{
  "num_hidden_layers": 13,
  "hidden_size": 128,
  "num_attention_heads": 4,
  "num_key_value_heads": 4,
  "head_dim": 32,
  "intermediate_size": 320,
  "vocab_size": 3031,
  "hidden_act": "swiglu",
  "norm": "rmsnorm",
  "norm_place": "pre",
  "norm_eps": 1e-06,
  "positions": "rope",
  "rope_theta": 10000.0,
  "rope_fraction": 1.0,
  "qk_norm": false,
  "attn_scale": 0.177,
  "bias": "none",
  "tie_word_embeddings": false,
  "parallel_block": false,
  "init": "uniform",
  "init_std_qkv": 0.0414,
  "init_std_o": 0.0,
  "init_std_up": 0.0414,
  "init_std_down": 0.0,
  "init_mimetic": 0.5,
  "optimizer": "soap_variant",
  "learning_rate": 0.0061,
  "beta1": 0.95,
  "beta2": 0.99,
  "weight_decay": 0.039,
  "lr_head": 0.00958,
  "warmup_steps": 200,
  "schedule": "wsd",
  "decay_fraction": 0.736,
  "decay_shape": "linear",
  "final_lr_fraction": 0.05,
  "batch_tokens": 32768,
  "max_seq_len": 1024,
  "doc_mask": true,
  "train_tokens": 179600000,
  "max_steps": 5481,
  "dataset": "wikipedia_en"
}
Each number is 500 + 50 x the weight over its row's rms, rounded and kept within 0 to 999. Layers, rows and columns count from 0. Numbers have three digits each. The size before them is the row's rms in percent of the matrix's.

# layer 7 attention output (transposed), 128x128, rms 0.175, rows 124-127, columns 64-127
101:507444403585478526540558446510553574467540484529529553565503544394496505509492580485527472513429457557424482523529508402466516430482516499491521534513487512517485513452434546490476539472487437
104:547445445441368509426550498457507550543472451538494533616494499506494492541424491363527574514464520433460522516566461432572519528493504543503516495583472455579431526461541537459462497411552500
111:426539472449445525430539483469464495495569462461496534418529373552549533435537506542523567508608438502434463536384564501558508413449444496422549517520473522519461449544461576536396482429517523
104:483485522521407462509462497509554526489523501499504424540478524412549527466478508608491502509501551504512509457508490511626513571478530401480493486563472452482542500527601611515381541453389549
# layer 7 attention value, 128x128, rms 0.206, rows 125-127, columns 64-127
103:509481509516381532540511544437465511424670465501443438565508448578447507491497528496453577467542467432550467550497528451463557466456566513525445475479493580564518519480411485470503422400584489
129:466525557568438583475549638617495592589414454521533445526553524582530498502583557543472530453514511593469600456565551552461398478493542491522496488501569546465437539558530513400513438605540464
108:513525455465484506541553461519552439548537437495569583495457520536510510526425605482376482536574442407453500480507502531508529415524514434473592405522535561482517487481526472505477547411461577
# layer 7 MLP gate, 320x128, rms 0.225, rows 0-68, columns 64-127
100:496569482508552562511617464548514532524506506491595513506463531489523478463520575514512475516550547520543523452508430514556462401534417480524370553543400497541508557455506511526560512472495476
091:608422474431489540579503524519533463469538517545430484387466522456427429480531496470566499422397530592500417456511435555543484492546460461504524525464481510513519502470438407447594525489577505
115:484535486507526418503543467517455581514466549479511572475540552549499509482523443541484419442471476428493511411539479399484456506456452516557497526621539587452522462396524499466555418492441460
105:517445428523542576539477492514564500599524536532545413574520476504546574496425482551518528522468547542492563411543508588483475494493520519493556521475638470495406472468553511476495454503477492
101:455454508495409456446414419466579515455529449472483501535513436499519456513519502593530449491469550538405481499433551484419513480584472379464543474495526560496561390512477482451446503482416518
107:494484463486438511531439401481529450556500531481484501538592578421442457478449458566525525495489536538419536554520557477498467398559518499482531529513509534550574483509404488510413415505400534
109:564583437673596563554551506505467569590482462474552445440543460632485425469538476404452481526564514511487498502532447576564518550541538507480552504527521505477453555507511504506543451488505457
101:559537483510491563551616544399501486512503437537547548506525547475491466448530440451567462502542496586501431518525513507504540553504541487537565517511567414575495509474384425512486512445544518
102:649495605585493456486600416538543498453483514503581595492505468522555562469426421525516462473546492488449462469544492441552646502506514475421381458445492560450434484532408486580503479447423552
100:568590451494568464560560448590560552524474493557485561616424514487507481465469429502398474517468555445433537508451564508423480529417445510530548538433481498455499479510482498488523446482491503
096:437430490506500502537450496510577625545510407416620495511541542512513587462437481533486506413425511581455573481515545459521483556442518441505458526451510454498438611516481498492459521538449560
107:557575492494463484495521524467505524624453490422557574444413501498512589483560441545464542555477380553482527434434529471473469549553525483533551604502536581545455579441514444517528484487442552
106:512517408504506500548552518584527534512505413499459524497451489545500536443528517501536551488470510483507531537602486478530517490550468511424524523534561431428485439523511448486561467517512563
101:492388457498435470619427507465546539522422477400538470460531453497510520569503439479470476431546474420405426528509617612474475494459530513489547523523499436465490568487475459569459621508427480
091:441500499530534446476533480526565460539488499511548607502585547540521527441488461516452408537493457421588542529404477530581539423483506497483502505540555511492503595418566493563471413429411521
093:464530498473520395494571579521537558500573542481503445437535465517410463547447503451458496502460459520520434444544435514419537473507546510460482601638482506560542422492599464569570487390441497
102:522476512488526378504508505553470562506554574505485393466457391496566519429564508446468477463501496535533564507517406552489487428448448577595569536505542502491472483492466506482459402550504513
104:465501605550609486455509444555525541577508542512586540495519445525479442563463531561547470491456488439471461535471450536458582535543557545477440419520461462514503505597425520437495563476506457
101:527517508434423511535536572395646460437532547548441507470483520427529472515377550505429478451519462501531532484417486536464539496465403588435471497592419501475451483459572442445496485417504515
109:501528533484510476516520469487543480523459457545554435482475530490557577503573471532452483470501531514493528520502463588510536491361534502560479511491516525447601502482470490488539387551475483
099:471497476517441478502518523553496537462553440472566447526437498581578540483461600549472506318530479426462529422499469432494585527516466431545492535447576539531420505556607510452458475456501450
105:560629469572514426554605476517383493429480523444459453522500493496630550465531495560538529474499610614450466515505428502481543570463472545454508471553514470472486462574479481525624493570436531
096:513540497453631556588498456569505486605453446537538527456513443533462546540479490486512527522408511523431478563504441463523591401455462510575507528483497545534477508476525536457543580549495462
097:534499485559532471527450529503487527555483549525429496486427489558452491508485422487453464499464494414373526477607523532514504527502476487549519510485507484503497634481461497457469542553544556
101:478513437595467460516534469510418562579508478444432628508431582537510496488527468528540502421440478523505510539642504365537461504572547435512467495531539549500603484498475544559452536517583432
100:523545588561465585482570537457562475594486608516367570488417490442423513550400555463582519481453527527447451486552538480456470462412496518545505472606467549534456521556504470503616500484541444
114:463466526471436479456561550542471477413508498510468515451486535505520533510478524487535443424569463486389419462487532473457501505581403489535504433441499529497495515452478562515479599583558560
099:510495519517562567499461466481440512565517416451437488429495529487550536477548543430526495526448475424426482518455432438494491492480534527543423445416402517497490474492515574530558475553501552
099:467476472556533458506423552442545469529570467513426525489518476381526657519509542567639477516534538551522499426542495477614460532437604562542487548503518496443471445450463524465516476454419464
104:501591498513458528508577475482519468536518393550395460485506503443505512489515572437513579509439511575486521549512514498451471424459474546458452505481545558489526395609510434560425502528477479
099:487492509514545444545517418435480555539515569478495503484445518556413447532473425432489574497454481473389599550511474480403501464528505556405560449442448458499608480515450545441435513498542501
106:479535411490569419504467488592525405493417467450578545430457488567537440577443525482451519476510482497537601488503485511537493435606469466545508413469563420490505504471536477510470558490490511
102:516413529512566500411528377531480453450512539534525552534509500511489528540488507487485483505474455484493444507499511517508477475506462516580400388435465480531446513497568506575523462468500480
103:494472456631526501510420556456475568472505480369459498470570474506485476577439517476497462498457489504527421443460528568521386550570522506443474434466506465522421476556504479541473426612559501
099:508491537546480504547462539394522533567522563460517527493497619594428516534527545456553403504432483573506470480515489491456506412394484523576475485488526532503460585380568470509462517509500486
111:438414449595574510531485512541434554419526460484598489441456534582450553473568526492545433438548424577533523572433571519512407539519517512511496423468536477520554458401483517485475499524514529
101:494485419478559478532501418473455472483436472482524537581446583588561424505404483358472504538532506467468543439524445515499559504570498467472606544493519529498492525524593486473474508382560519
096:470503501536497600507517479474537521480532458472514489534533446472566429580423422506490479491482564471565510505497507434485542422550489546521478474546461437503443421489567558566542523532463487
094:490510505423541438418488511431483497577606471529536485466518479523581521466568463439461466550511463518404566547505486566452488399376585519424511485557541497535525488506457466499508494468453516
109:460364515512495563462447532542492524478500361488554536517622551424580472537584550513490475473505545544480547598438562515484507452473527487467467454535493465528473473453504537457506488532570449
089:446590422549459565537497587543460426439520533508497474538418531480489538515454524475423562446545452515456490408577493470515517598452479454475555461470564527499423530456519424532525571590639562
113:447537446440565482470479455429505545594487471419460465503398454576534470499544509505456596518533477446458445509459482553546606466541493561561515566501527536509393565490522543512426466475463518
099:418580512508474558546571464468491487532414433510451525585553547545453436664398540517468484569473561572391534479514472515486538463463512541511462545533567509527481526510470655526496534493453501
097:494532441503536475380491491536514516518502469489460522484488515586416503494532505536479541537555455493527431537467493561449500556483499486527450556514552497447528569559614389512416506472517508
100:563448536517529483396572541475516424587500456540489433450487471503476552439476569488545454478422479468434498486578630503527483511517535586533520451547552473541463433432529378502540483501498503
093:538456517469412493480439448514450506534518462507441527507472523582450488356577579545547533548564553448473466371406548491519478561511490501600493514502569615527479449514524455599482485562462572
104:477350570600504468482454492454546463508529555480501488419442422421448459549453510550510461506529438523551529527482553459543545545479478473552517419482463658465466470514550516462581482557526618
102:465428535575467482503462519527459460473527447507488524475496426525535434488451484464516445456560578502506441501526483514412449422426423512476490410527440547509470559480411562558533538472477460
098:516517520530549406479432465464460482498559487472488479569566508530510505466546639415522499409495374609564535519426440529419538521488534415536485440491447447476395571527501522463565464447526522
109:490490555589450508506594481517419414437538510565585487432554570452496515518552511532515580560517477495451541549539488561573416454550495551531512579446519573440397476506574434516480576494469555
097:402444473546394506514474494507417500485479517453539523476407427527426453488525545523492502459494532526558475527473451497560578532513488519587502400493513554525547545515425458544476484516490495
101:492520554384456518556603508549501489487476545331500405522479560495448568465477542469563534390534470494500492442584519447520476457435493568518502552463507529454500454521483570459524523384488507
107:463543491559509484427448465530460483525400438461472519545458481598515497512497506565477436501493435469534520542542461555460541592553552464400399499421442477533488542488534462510482476525527607
101:521424541570462486436416496448538499489580466484564545454448362484487567379473518466465511541541468485410502531492484453494567449547445379442423468494481465568462465618531533514476359439547495
105:598420456539507500548454462489548511516552461568505424471466566404603541593538495466506511409434532534491588545538523539472609490440464524556519523503535528494563555567511416503440504479444533
096:397525513504562435512601499507469545414463489540494527503506371537538531481472506576445555516497432493447544558523599571475421510541513445506548559491529576583555446479584492502471557530425519
115:459502454652558532466457443461483551465509528452532526473438529488576399463630503483491487550551459500456579561531551541590453516425556513502457505507512547541574506448457468483487553447558521
102:458402474536662450562457550488527457405517586497562501570515519481499411487465460557516399484388533462555469561458472504479381457510500515554542453431424485498458531495463491472500469429490468
116:482517475495509494395536478426497434479399553532497557472527589484407500461529510450422530545431511436555541545588526448462484515481475461597522537393517403528487508480571461459449492528407528
097:488562496477473536473484555483471450439553495487544500458537442504405599484474553525509399473502503471468553525497550513438460483502499501595541524596556590582512474464410477430516515480442595
100:516570480493497536505451530511483462509557548407519418557503503430561486430540471522481448447489429477527507457592537455490522480564670545570608496483458533452493600487502467520488508560500442
097:477475477552474535523577616446457532545481488449506352462537455462577557489499584513512489458534456489565487505557418584570456528468479469461426503537464532501507434522522496534507530527498532
104:534538508522522461486477539496440503468438515442509438487456558634555475519539481482507431438618436545413506505411639558439530531586529525512480410502441476528487436567495561514500498550477556
101:473535512477554523587464585515566588553460588527420517481459553525518412436594566486497387505412429531486585462377541499495497527459623490498507503543528533528431450436582481494498395570406538
097:513549557585518497552484461472438527405533465512581447398457456441570518484516524516435504507490584476498385516465536485504480551487427451517381516570402524521495529514527538417528510498480427
096:575468458419529544607452469424501520488561462458465445516577456478421450548554609557501546501410538538564475460525461550498459513545548572577454509487476546525532528565511481544525558496546484
100:448460480508506612487433482536487465522558534538506586568600510494462538452521563523552503596442508522461517594575480479626564495545469526515486504552526598511457448607570529570496495530416506
099:472444490508484477493506489536455494420607501456511477560435482453485513453461509522454415548523492394460450470521467488438606554526566537485443578464487521438477497590495501616521447436495522
089:471547551452565509442594611424461525468613514490565520447408451577530475592457585494523487410484509558457461563442485449493478435443480549457508428484553494617516515513412501494513479496481529
# layer 7 MLP up, 320x128, rms 0.226, rows 0-68, columns 64-127
093:507451486465449499563377522498513566468471448432472595589447534485464521469509523511509563554504458502565530399560550519500503478486447473506483517459453432512546461523572512556397455623452495
100:548561458483453416512519569453462517493564452538486519533477560531476601425545496477467552452510586613483458558519521504439504450426426470488582498519636555504531483519479419413495481541514583
102:545490613536432514472505543446524442646554489561366507490538494514483487491556473427493499520575595557514497507510442507524560440455586556533544592487481571452549412460478567546545473478504427
103:486531510549571469466557502574506429451530506466573538440406480509447487472527447466508493524463517519503468452541465374534467488397443452453523490504524460536546568485511482418503497497476467
099:414567464551569474515426494484533529512407513469460488524430491580497520441513606427601441596350493498414499531434427547453531575529527479523475484559559499506543479450419411528445545527484554
104:571555422567450521495562530477376496534481478448453479411470483561489536516479506417514557512552488520463459509456428481516472476424435427483476443510512640446401538555530511494531489512565574
093:479472593515527536493461568547619490541567524483427502510473542465439577486450581528494518480369428542548555499536496468433483580377477523560402536576557477518493462472472502462574428494492452
090:509513544553507479475552481521489606418491533508534566444532511502524455418443423520503516507526430531533476488535505475625497608480444495421464472455466523505539536534434496525492336471497457
107:540497524560552406547573498496505504443419462528528552471511454476482597318501477545503476482438548554482566446533510402524608481396523458518443524509456553481430492508450540588481548461393523
104:536635526553545515475503480529526599518504451501502535456494555501524514459564446378437524531487448606515437504489558603570529432537470536570588589504504510521571545428530419455497520450519478
097:513484495462517562446540535615502479473533461488533490452463534458487558431555568543488511446512548537545483473508545472428466581449517485560446544477560527498386502486553528500449388528490575
103:433464461484526521537423559522491485540456534447551474561454464535487538562509541529488480478437444469628499422428492442477468544545498457508416500456581538421478578419508383478518523498482515
097:467481585472622505508438493453552573518444417408456444596588506500502497591528475448525482479545519521490531410558503481565515483496504440492478477488601426532573536496457534463519381447429403
096:381435466529484436533453449473490464471528423490448506426489509560537548523491499544470491474478526529478606475421531525476500510581490507514454336520555390495531481562473433516506485525440498
098:458387448545451464566508488519485540567425476576532563479582609568549529465461472487557551512447484521508536562437511495611536449498507468541593468564488483482484493440584490530569529456476468
112:468494504551449475483576558575560505517549582526501491469440537589395541483504460475508523482436398573484531602522553439501491487435460623466436495386430491493482549558551499519464511472527520
097:420437484450437501529554398426561494486521515563516513474545547495417438492576470556446548451499471483451539556556526519530560564496462450525479460498441495563598487494475499530451507438457430
100:531556437420468528533499559468451495487531557509393553497477477424433535506500451552460577514555518502480488469503582508567494472489474593598467475480538519511576481433510555604516532555393544
106:411424523465529478550560587396590445460468426418456534501484496513469464499519579479338530478448475441521422487482551524440540519508433512552533504466454487577453482563554486469489465518435352
089:451550555535486438452398456513466412500485497505447468501514605659410503534501559428575447526577565536513487443541414512433515491483466501602564548652474487428543536496528512488480507492530532
098:500449482432579477457425572538463384431528512508486545531458503474560475496456467497494422564472606571491601578485495531608506532545438477529479473467574485521541524467582442547518527469489474
110:523448491535514448465593501549482491569563525561484534369501435490516526569585479468528525506480478517436569468501524463481424569602536547415500500553534470590395416553500447618401499515449564
103:542530462503503415480436479517479499510473437517527417503465498530587458495549457522512551519442477535483505438429537531523569484466489602622484432539538477483574515589500470505461529539487574
104:469559508513504525491509480467520491480504484536537537470477409635523475489464472441479557523575510478485533413539548401522512598513547503380514492506409560490485349510491458514527444477506647
094:466505519507505473559384467513554495500578526564515523450428524480400569414522465539483470555497564487486448528487479576406493402532499517390457388563492567492488510473480499397446522464521529
092:544545454439557389590555460522487540477458457475546489530536527455404453547554444398520489566511467505551483499506455473499501444509488439453477450484531566405472550483519514504476499533471600
112:384511547450509569471540469457485558560394434516475588514488443521561575464582489575488467419461519591460549540497573520370596460465549507502515437561492474463490553525421572488518458448408470
096:514546520532470500514413508520484433504521519581498514388571558475452490509479492486605515479519537499461506544474541467459509535436520472471493535526517486575512542396551532497449547464411442
100:473499554438461551476495560498539448523512542425439556460513493412470455477407469524497518495514476606557545416464559448444526414562491447546473512510524522466470480505548501507539426458490510
089:598538467455467517574456455500470469454533583481590580540558508583537455516529430570478461505575485488563459463481432530523618526580436456555568527554478482507503552448498580516480503500480470
093:506559482631505553448543462558453435392511505471480514512427556472565577462612423504488446440539400514614448599571480516474516585513428547524504505537452544456480509439455458531541451490493529
105:467394496475466549462499468478540554566500484503526544578485496540475521441590492616579501454529580510406509434472483472474503458477509514471488405484499529537489545457498525476486451495444471
093:529448567471516482578425524516561521527496541542506540404583506504495467396534462464525577537554503590477532509540466429538534565597460555454486448444516405469573489497443545577471529512428449
100:544435439486500524431517465472442555520447624516532481468441480552436439458531470502403529519427536535467558532535489505457547406520433435530455540543512543504564560523537498399514465471597462
104:521461446572606500467482494677372504500553549559443505532560426498542482552536476546470481544553499429462491518415457477482558471568518491503492467521444545495466418536478479508494544539493536
088:456561594505481392437506474518469487582509520498440489467518457530551508540542479456490491579435536443440468525586408570501489542467493535526550466561412512518527547559516461656529444494529506
110:603529550555545441637539552469530470456547533510474497523434474542470607452498462477529555556487533439513526416546435435557543502597525490506537439611502540519431561563479496453520537432493462
097:568424529446463552603534442567521488550496404601475467534513435579477502418490416503551532441511591513489539498501490466492473467463497486443469547413465442503468509518511528470501538464449476
095:477501519525513513560531564475516490435424519499552443514479437491534431479452651467555557414527522558587531501493523436461518547420438465526541582417505482451583515475630500510504556454572475
100:454526443486519598509464433521443377574472497432581490536460561540540450516501537425520395442518453503484494554492524454518481478553528444492578527479506465563485485490456510488592483535537531
091:523591527506490544582492523474498463374495481515507488549503489482362494450437441458413558507453529567427469453481604481481482500509417433442600524442501519466473476426521494528428545574562517
122:494514556544449508501505588584524498458458447574608432525608488463521509498470476497515395610555477604511574474464546457490455472563494440497435375459499486509572474466486520495552496511488497
103:512521403389508574591502527558447530560613425399488520529486453500545450486540401493524489546464446509477453532426476511569495392525516516505551505516470544496577567517488479625502521454456556
103:534632510512623497447468562448466453485561420575463499481456508583576542543441525468510567545500471380511392492498425485556483527455553494533500508492597484501533472472548419496447515454516541
107:469470507510548443532428491549555459507400431559444433502578511422497468522613561466484547594417444551417504536469417521441531483447481525532440518547457505527535452383429475481564469526465490
097:572542523546428532512486589528522521531483526524422516509440495560583501445514560484416524479477568481443468475488582403472601556545511487614559517507535549489482511480548507467470514568507490
106:449451513482497513544415447402519566564445444472515506521461483498455465582530546564508470459459515426524480436454446561472496499473464455577467536472501621465533529476417478446432589465556514
090:572485440529546424475449410435437459399487498477535581473533536495484493534556351537555491505418419483519507546478577555532530468462546556481558461486492490478536482567439430565490462637515423
111:541487488560479546519586501560573458485537544431542482514483457547486481552561437538458518509564552461451451548538502519543481533527497520512468560618559510553560566397391483535514523497592433
115:498603445507478492495540526492500535502523502556449517537457583428529503450383601499489532582432556480478523593520456450555470515544524548534588519471528627488524523447433521552576570534446459
097:476538560462440513476587520493422446489483544521487480483613453484507543484555490466603495536581472546525473540480528548580453424528544516512560575496583471534536446529459548527488434518518476
094:509535482537469594439403407471458534485427575518603469559445559467422525488489549475497457537484559504534556472540488558508491507541595495447496550565496468536602396567515482478546543614540477
102:555475514489503425429539484448530439390566586505533495469551534512419506537549488458484464574416633460455446484571471504555475459395463542465484514476498491524455516473412514500419466543469422
101:455429466550561495463503440550549547649464480597501460537573510493439484641533523503480387482366557498550502397460552457422532488501523555460502512481539488535576517501468507418462578412545478
104:475414566469585499563456567452585524484524482498516454565476522519558449487500389563453592453548470541526510518471508557518554429535439393566531525404412509472535456568467547441562552466436424
099:537538484568531492369543499480521508485606494511523528483491517476472421395529561527449540472492498544541543537536468494422409592526486606525495531593520528518469450509533504421456564460524508
141:409499545539513502510496452541554561413503426582559455536497549489552417398536561424473596493569504538504564576483590495555518568537550461460407505472513516505552471485506526447532506541559523
106:468452526425569542505511581539434534536497568503528566555480418487474457482560479437564414403498463560464490546457505495412482600400479589549567415486438446528495494511500540480508475535515556
098:504515476546501486374573513453485531484438440489517509520625522456481518518487488426502508527417445392564436504557530490514411564553537466539481446410462455397432548595571489474522503513482490
097:623568616541478554470508456433545441525549500527450534529425495457416518542524595494502476489561583425494448462482589503550532493451463555529501530485591443572530587494441452538478473533470425
107:474442515519426597609496460498544495500482562543436488548544507341502508479500492447488570500456493482520411515540540494538535526486619533526445542475501482565416554519542502579432506472485479
104:512531395505472511447484509509498628592520544404518434535485463450586579512556537463493430535555496450455394527566409522464493489487571502521520478521463498519536495502535398453519586519498489
103:496535470532502509504444513489464511503439542529403512519475496491516489540473500506481442448531532529456443575498628514478592433544573553456468476515460451531466498457522512430513489560495465
093:569563431413490587604461423481437511529522551478492448468482518532416511556538567516506590512445498477417478482532398485538501517464474522536563470575512465366591467563497472537550475444477476
095:495421514502570539480446440422501506563505451483423508496568493480407478521524419492454496476560478503477578424531590583523457525432566573474446520417420517531395497527474516484519464574371560
098:509548532435577518534526467408489484518482432479406481539479481441451525526538590593616522562447572555504511518555452469547520528438508494486456538500448589555569541495510462444444521486556449
101:549482515517484449523469496583542554513533472533589516468540524597545477520433529424506534563559492521517573553524547494505534367504521476553498516420452503460407518455490477427574482514494481
100:472449478566520480510382474482448509424605489440430467520489486491417533545542531539476544497464454493463447521586457446467449524560490459398482424528389572406567563540486533485377503460486461
110:455487486534484484515422533534549511524530486657509513473544505536533520579570422488589494443531500542452535462394529607544552526503540617439568472550386462530503520471552456470478467460521459
# layer 7 MLP down (transposed), 320x128, rms 0.2, rows 0-68, columns 64-127
096:424528460526423601551429511420563459458501469519458486499403462507470484461540493555492443541522485461469547527499592517444473514511574477433587491515577494541523457554554580571530567497492450
097:419557477566557478508472582529509528547438475544523560586454364521582455494494424501582514479503449593612512409549597542516556512559480450538385537390552487482518457512518515568506549412477559
094:540546521426516426495485474463451560551495574498499542467529529494507474564563483488473487489510483380475501392548517544478481574500559596490448403529497657685509472498455453601524524511409406
102:458509521447549505429491422483543425456446521500455538455504489491455443559520520522500475507532436448429405671554498408521458421591471546549418454473443467551489462523443542467486491498388520
104:519465482469509552498521479439562457506461406492490555497518579506473508472633479572524526470473507524526514494609582465446459484473415541455520494425417575552462534589502444450441561490465623
103:503615539471412501504557566391453598499528472468486442490521484499488551555547526453465491472486406540434437468580457462417457551481434499445434630468566451482500450527523573498463489429547534
095:524620470510436503466532432512504431530466455506516542546508431582528553512499522484485562430517464560485559489467413519661553572553495528486569460504513544529480531459491469471427506542544550
095:443462502389431478485540554543495549572540528555451465533504516524458485437513403381572530583470513601516391539519495546584415567449531468597502518415578466538452516581519537504479567490605517
101:516474520488431511461515496438429499525545545446460481552557523492526461495567488388663484507401455491494428606519484510514551459513496552472561564440515544516509568399432489470407595519525611
101:489593472552464525484521507456545599536474498490503539519484498554434480559423534435542516484481552513436460612497509391504420510492545461508471469490463441474529565470467482508563498557416574
096:580503536534517465443500512450554421544526548476508553500443431625497426483532437453573556448508426531439498464530529394465554413465561475549533581468430416566491452573464521510518453473492503
095:645572474468465504479541493486344498546512446490551468433470393439490531505472451455535460527503538516574506407563495537497534470517524475516569541566580504465429535547432487477489431443482523
098:560446518443532591582527504400488477561506564474518540476521486480594472489549617448496521510502499460563534511583596452574492569543492562443512504550532455506458526539558532515495413606499430
101:543615508519589542525484521435478545511523540483516500491513404440580595526466655480523514549441518438538432533542523492423498537487457588484542493545525501497512512536562486465529521447582551
097:528519497462379538472430546504501511541581435438521427508450411456458518519537545434502530464466481381462508426498392443552492482551395495577542517478537441463525443573475467497524616540510520
100:571566510465496600538492457465454504499469498468519602493494363515651577474609485467587504476559531464571537520494511471464601498622539414544551574507495485458477478526493510459554465588552424
095:465551533521602454522500513502508438519484474510506542502549476544561490391488617538511497439528465521477543540479533538508379515479491536502482513438530499496460550450590534496549528478521531
097:467525511506530500393456452443448486471472492458505469477500504448403565459470551493569536543514441474456463481474482465538424577520553468540505478526531515493439441349541519470435426545540555
100:479460471531499440485473587510485468527521507539537497488497608560560452495503467512478510562572461526589411512521475425443567505508498471527575566489451489591523482467610511520465531425519386
098:408488523435552401421522423497502468469540549425531477436532468485451456488493481476519401611579462442565592472502396490456587465547474502455513469498502473505449508437482545586505517488465475
104:550435488437440449499583451471549483510570569534522583478541519551520520513537461487492496571461510570553499466478464465500409473477585518468516433436521470637522498522448411504586616420522506
106:376489575449462547434509467419512476472452553507464477490475450460411588564472482513442535446557523500459485548602555447508514480508513560510472486547563372508587557482520518590520441487382495
097:425548522543508472538547528471575417453453459522509559494493530552548457609461495460412436469461610439488515469557424470455539455540442558480525406479507564452487440520504492528492493421440420
104:500564504435517437517522592556456449527472520435547495601510517428403512455484474554553574518479504513569519449506547432507468460415490476474414427568520465456510497494499585501463475463536466
095:492585465415568535397493646566494519500535492394497444545483521516508477472465517480506489503565396501439527499450592529549517493541490414474454550538501431451423464516425411430502497466446553
092:415512524452516492471465472560459456458575500490479554529456502561436521446553475529481456477531503491391504477435423571505492555494552427466490554483506448552549464520486449475498510434415587
112:384476539491470449489439565561517504550506480485513588593565501571585513468445410543496452396537497455480497511497475427544567444421529510577504558470471512419499555455481513618518437505451352
104:543471483531392444495549486550528592452395463483534482566489511485526482537536544573388497519442490490572551492573622516512499492457428439484475556532604473503416361526415504535485500499531518
103:471522426517510488495491535463531456539449372455507535499458413525501480511466513502513498519635471488619448498544598484471455494550521479462529450532474474384506579503384561402543524524507424
099:447523491531523476407460525589466525485390577461521542512469497479536591555461457570504498460537530548440489576508517441453507523483525555573469347454492510574529473503454595534427561469418449
101:533526513485551455463417431398513403579447441498584541465460516570449536437521493487529492421544502539495468435536572511540499546509550517544513559543448482522544556510527502589585460527553485
089:515579582499606451499511581476579561537458442432490401545503592475547425410531404440532519554462512493509484478532522548529492432632547457545469468491439521543542543498451513548452509413567486
096:505534490483459518493554543483445540430427530507519471552534457488525478521423596562476411486484592560464449494485569528459545461400496450548508434541468501510632478545432438462528602440467485
105:444526465416588405443569512447411503510446525462498524490496501442406464483549465530424464438452517547525518536512522542507588515573416525506424512563464480491476641531480460477466554456497461
106:494386541536518507461529521510424392493474505535473614564582397522554511508481541468581525533436536528505542461479430444446399583409438464471483502515464506505460465439374499480517565478539492
094:511502470572528493507465511512494549454486556478522412458456482594487480496516575490493464453440493536525514544513528565539459587548474486530501421494452550633514472372542489569480440571514520
098:468470528466478504487547464456312458509616529532566487464508552519519405461536418474518459532523543533526427461426540594518440490571483479501492519493491609445412412482469539448502450456567430
097:560421555490424494462584426567421567445437445541490535564450549557556499418541547554544464429509500532570483412555469494492566508529526560409413485486551500473539619506478406466478551452462421
093:527433453562598512549498501468534529542456388441558540449507468521537494549519545465432516428488532532437511449472491485495619497532543510558537549484421461502454443439535462577427437447503566
092:449365494513533435503559453508431404539394485448479496525503552509589494441494458479431613580535502523509442502533431539476477592506458546502453431513656437514527533487477448420456563427512524
099:470457544520451422537479474438480449413520498445510545521557369524445492465495436482423460611387501515500525558568467542466473495473495490452523496477457438489518529548487517413552523488597549
084:577531538541507534539458498576515533490563517534500466483531513435494508436465511413562438506475575550502493510499553451485444523537506434556540458531513475546560411527528466547495580563536458
103:566509526445574493586486441526410546496413570576564466547449463532560483512469480579530478616528515488567453496539475557499467616496518493536492506540536483564504565455505445540636554517544540
100:494445434645471526560491408458506528594466538463482474428483522488575462472591521499538486507567433538508511534470517433455438496524440535435418545570493493512472456402485501552539477512557396
113:375468583500511481587444478524542504471438526570480537558473539428499519532563474407456369499417494511452583585474508599541474523534473508490423514514487470519460553494448517499440476545465496
101:599501542544482515512481502534533551397460515460447432454515418530537464449579475489486476541574586503555394444575465568500559626503592570508520569389487473403464556502565490434527479497481482
104:512542427487508520500475514590487485521534492530487553525447592384533483539554427479543522490511478514450510517424545526514396479589556544541511437482521447510515486575483425566524490403355473
097:497580414491560525566509504490532453502510559612586496426509581457515496525456513532430453462452477446536533521467547559572531525535556531516430561411552481438435556487519451550418501538507525
112:515575489474467500505458437511455599482534471533510463443587554555522562629418504466528434409494483565473488537552415504511548525527521449465486491487424463454458556465461540387500431448440498
107:533533481476432538500521536613498481392490524390511533496640586430498460401498574490524494570534486536445461434480555544503528549512529574559534498411498624470486483523551516505537507523478543
098:581597565466570492528529554519507600462468469532475457491538484446445533511488440462564469603504600492519513594533465590475479523434486516521533527429523534430544516475494468414443573531510493
098:406541499584454453485375490491518624428545522604545559435503485538421460562519444479410564478433508552555490430497591511575455486534552554524547465485494517511454531432487565557483505516486490
109:432480422436506531551547552469511484539597532503458471419490490510511478520501579527454453376500514493503462501506549545500480545464492537536531605563591489473404465536527505527610517515542486
096:572476458531570477621529495506462567437443438549487403545447503496533515484478506470475444542487465537573505581505525518477413411493425415498566514632466557402530357498495442451558508453516486
105:463495539416600500476626476642502476523560451549570431489522532451548414520501514437490591416486507523524523507527559551502519529493432460509486490467436496412586417510466445438507490565474459
103:448496415447518558466502485473554564518456478479622474542516492506414518603480505504515494577483461452482477608490510586448536527473445516457563452562539602592508465546481558442531447479545469
114:468430474501501466501545418599503524528435477534473465486485495441449566509424547509526532502548631456447494466469454471482574548474414555406537490486519453469490464575467534442551503566539467
103:528520467528453546537544472518515495608435410569564502515470546513526503588429654439574512476535499541566562527482505617563514430540526449479477444417559452503557451429454469520435530482491516
105:497399497461463515453500453518458501502453459444510517472568544521472537562567444416484463515547543476496558523544511495494443598496450474506478571419560398424486591480523540515509476480489595
100:488517564480500489470462521497495463603481409469461514594461546578434473460558463474530507536510508437468485500458488467468522576445526467452587539451511535541579498577487391489526496405484509
100:552513494487434531537573444484466505393472376407490587575610522500498482423472493505455541572501443468512477571532544461514547486497469527542455499521492489493448524571507548484436441520543491
109:488570540594456577521547477492564393492471543407472430522458505474540542517509474531475454476475453495454412584580516480457556459458515556422497620509524543536516433547484494501415561491468422
103:489500459428482534484530509491447551575479470512526496567450596503418444567491545482486537381530558557548544578415437399460544476459591510459523473518445490394498430476460469545481469485546522
099:518573508486443523479368397456526551502444456402558466533474526549430507486483495548511434495499370587461554551493471534490582429540507430546492510616573485533396549545459494505529518497408515
098:523540533592470507474518488459491501457532517483509537454452423509534390466517447449487434509487414434506449521419482451428425493553499521522408488547441320435433496499440532463491427496465530
112:458458507565505526448510520459467551525482497462543520462454485443479476422602508574549544546470521435479589505490513430372486427470462570462431521429524450527482467502479500518434517470538599
101:525534561545511537538468431556545481555436545441477534468493581499501548443542441527550580461479392491500551492578577426605473541542591552469560460523453454537553491437530488449494526487419435
100:455552540498551459455470524508412500510439512444478464447570464490578533457610481469482481474461532444482501582481644531492441479480490518396510578526510594457530567608473416571462477502605454
109:424524528543501522472474480445480467464542480523542434373472465479405503500552473435412535497486525474487478464498585536550481538461482540508517484553437446445451437469473517528479527525484476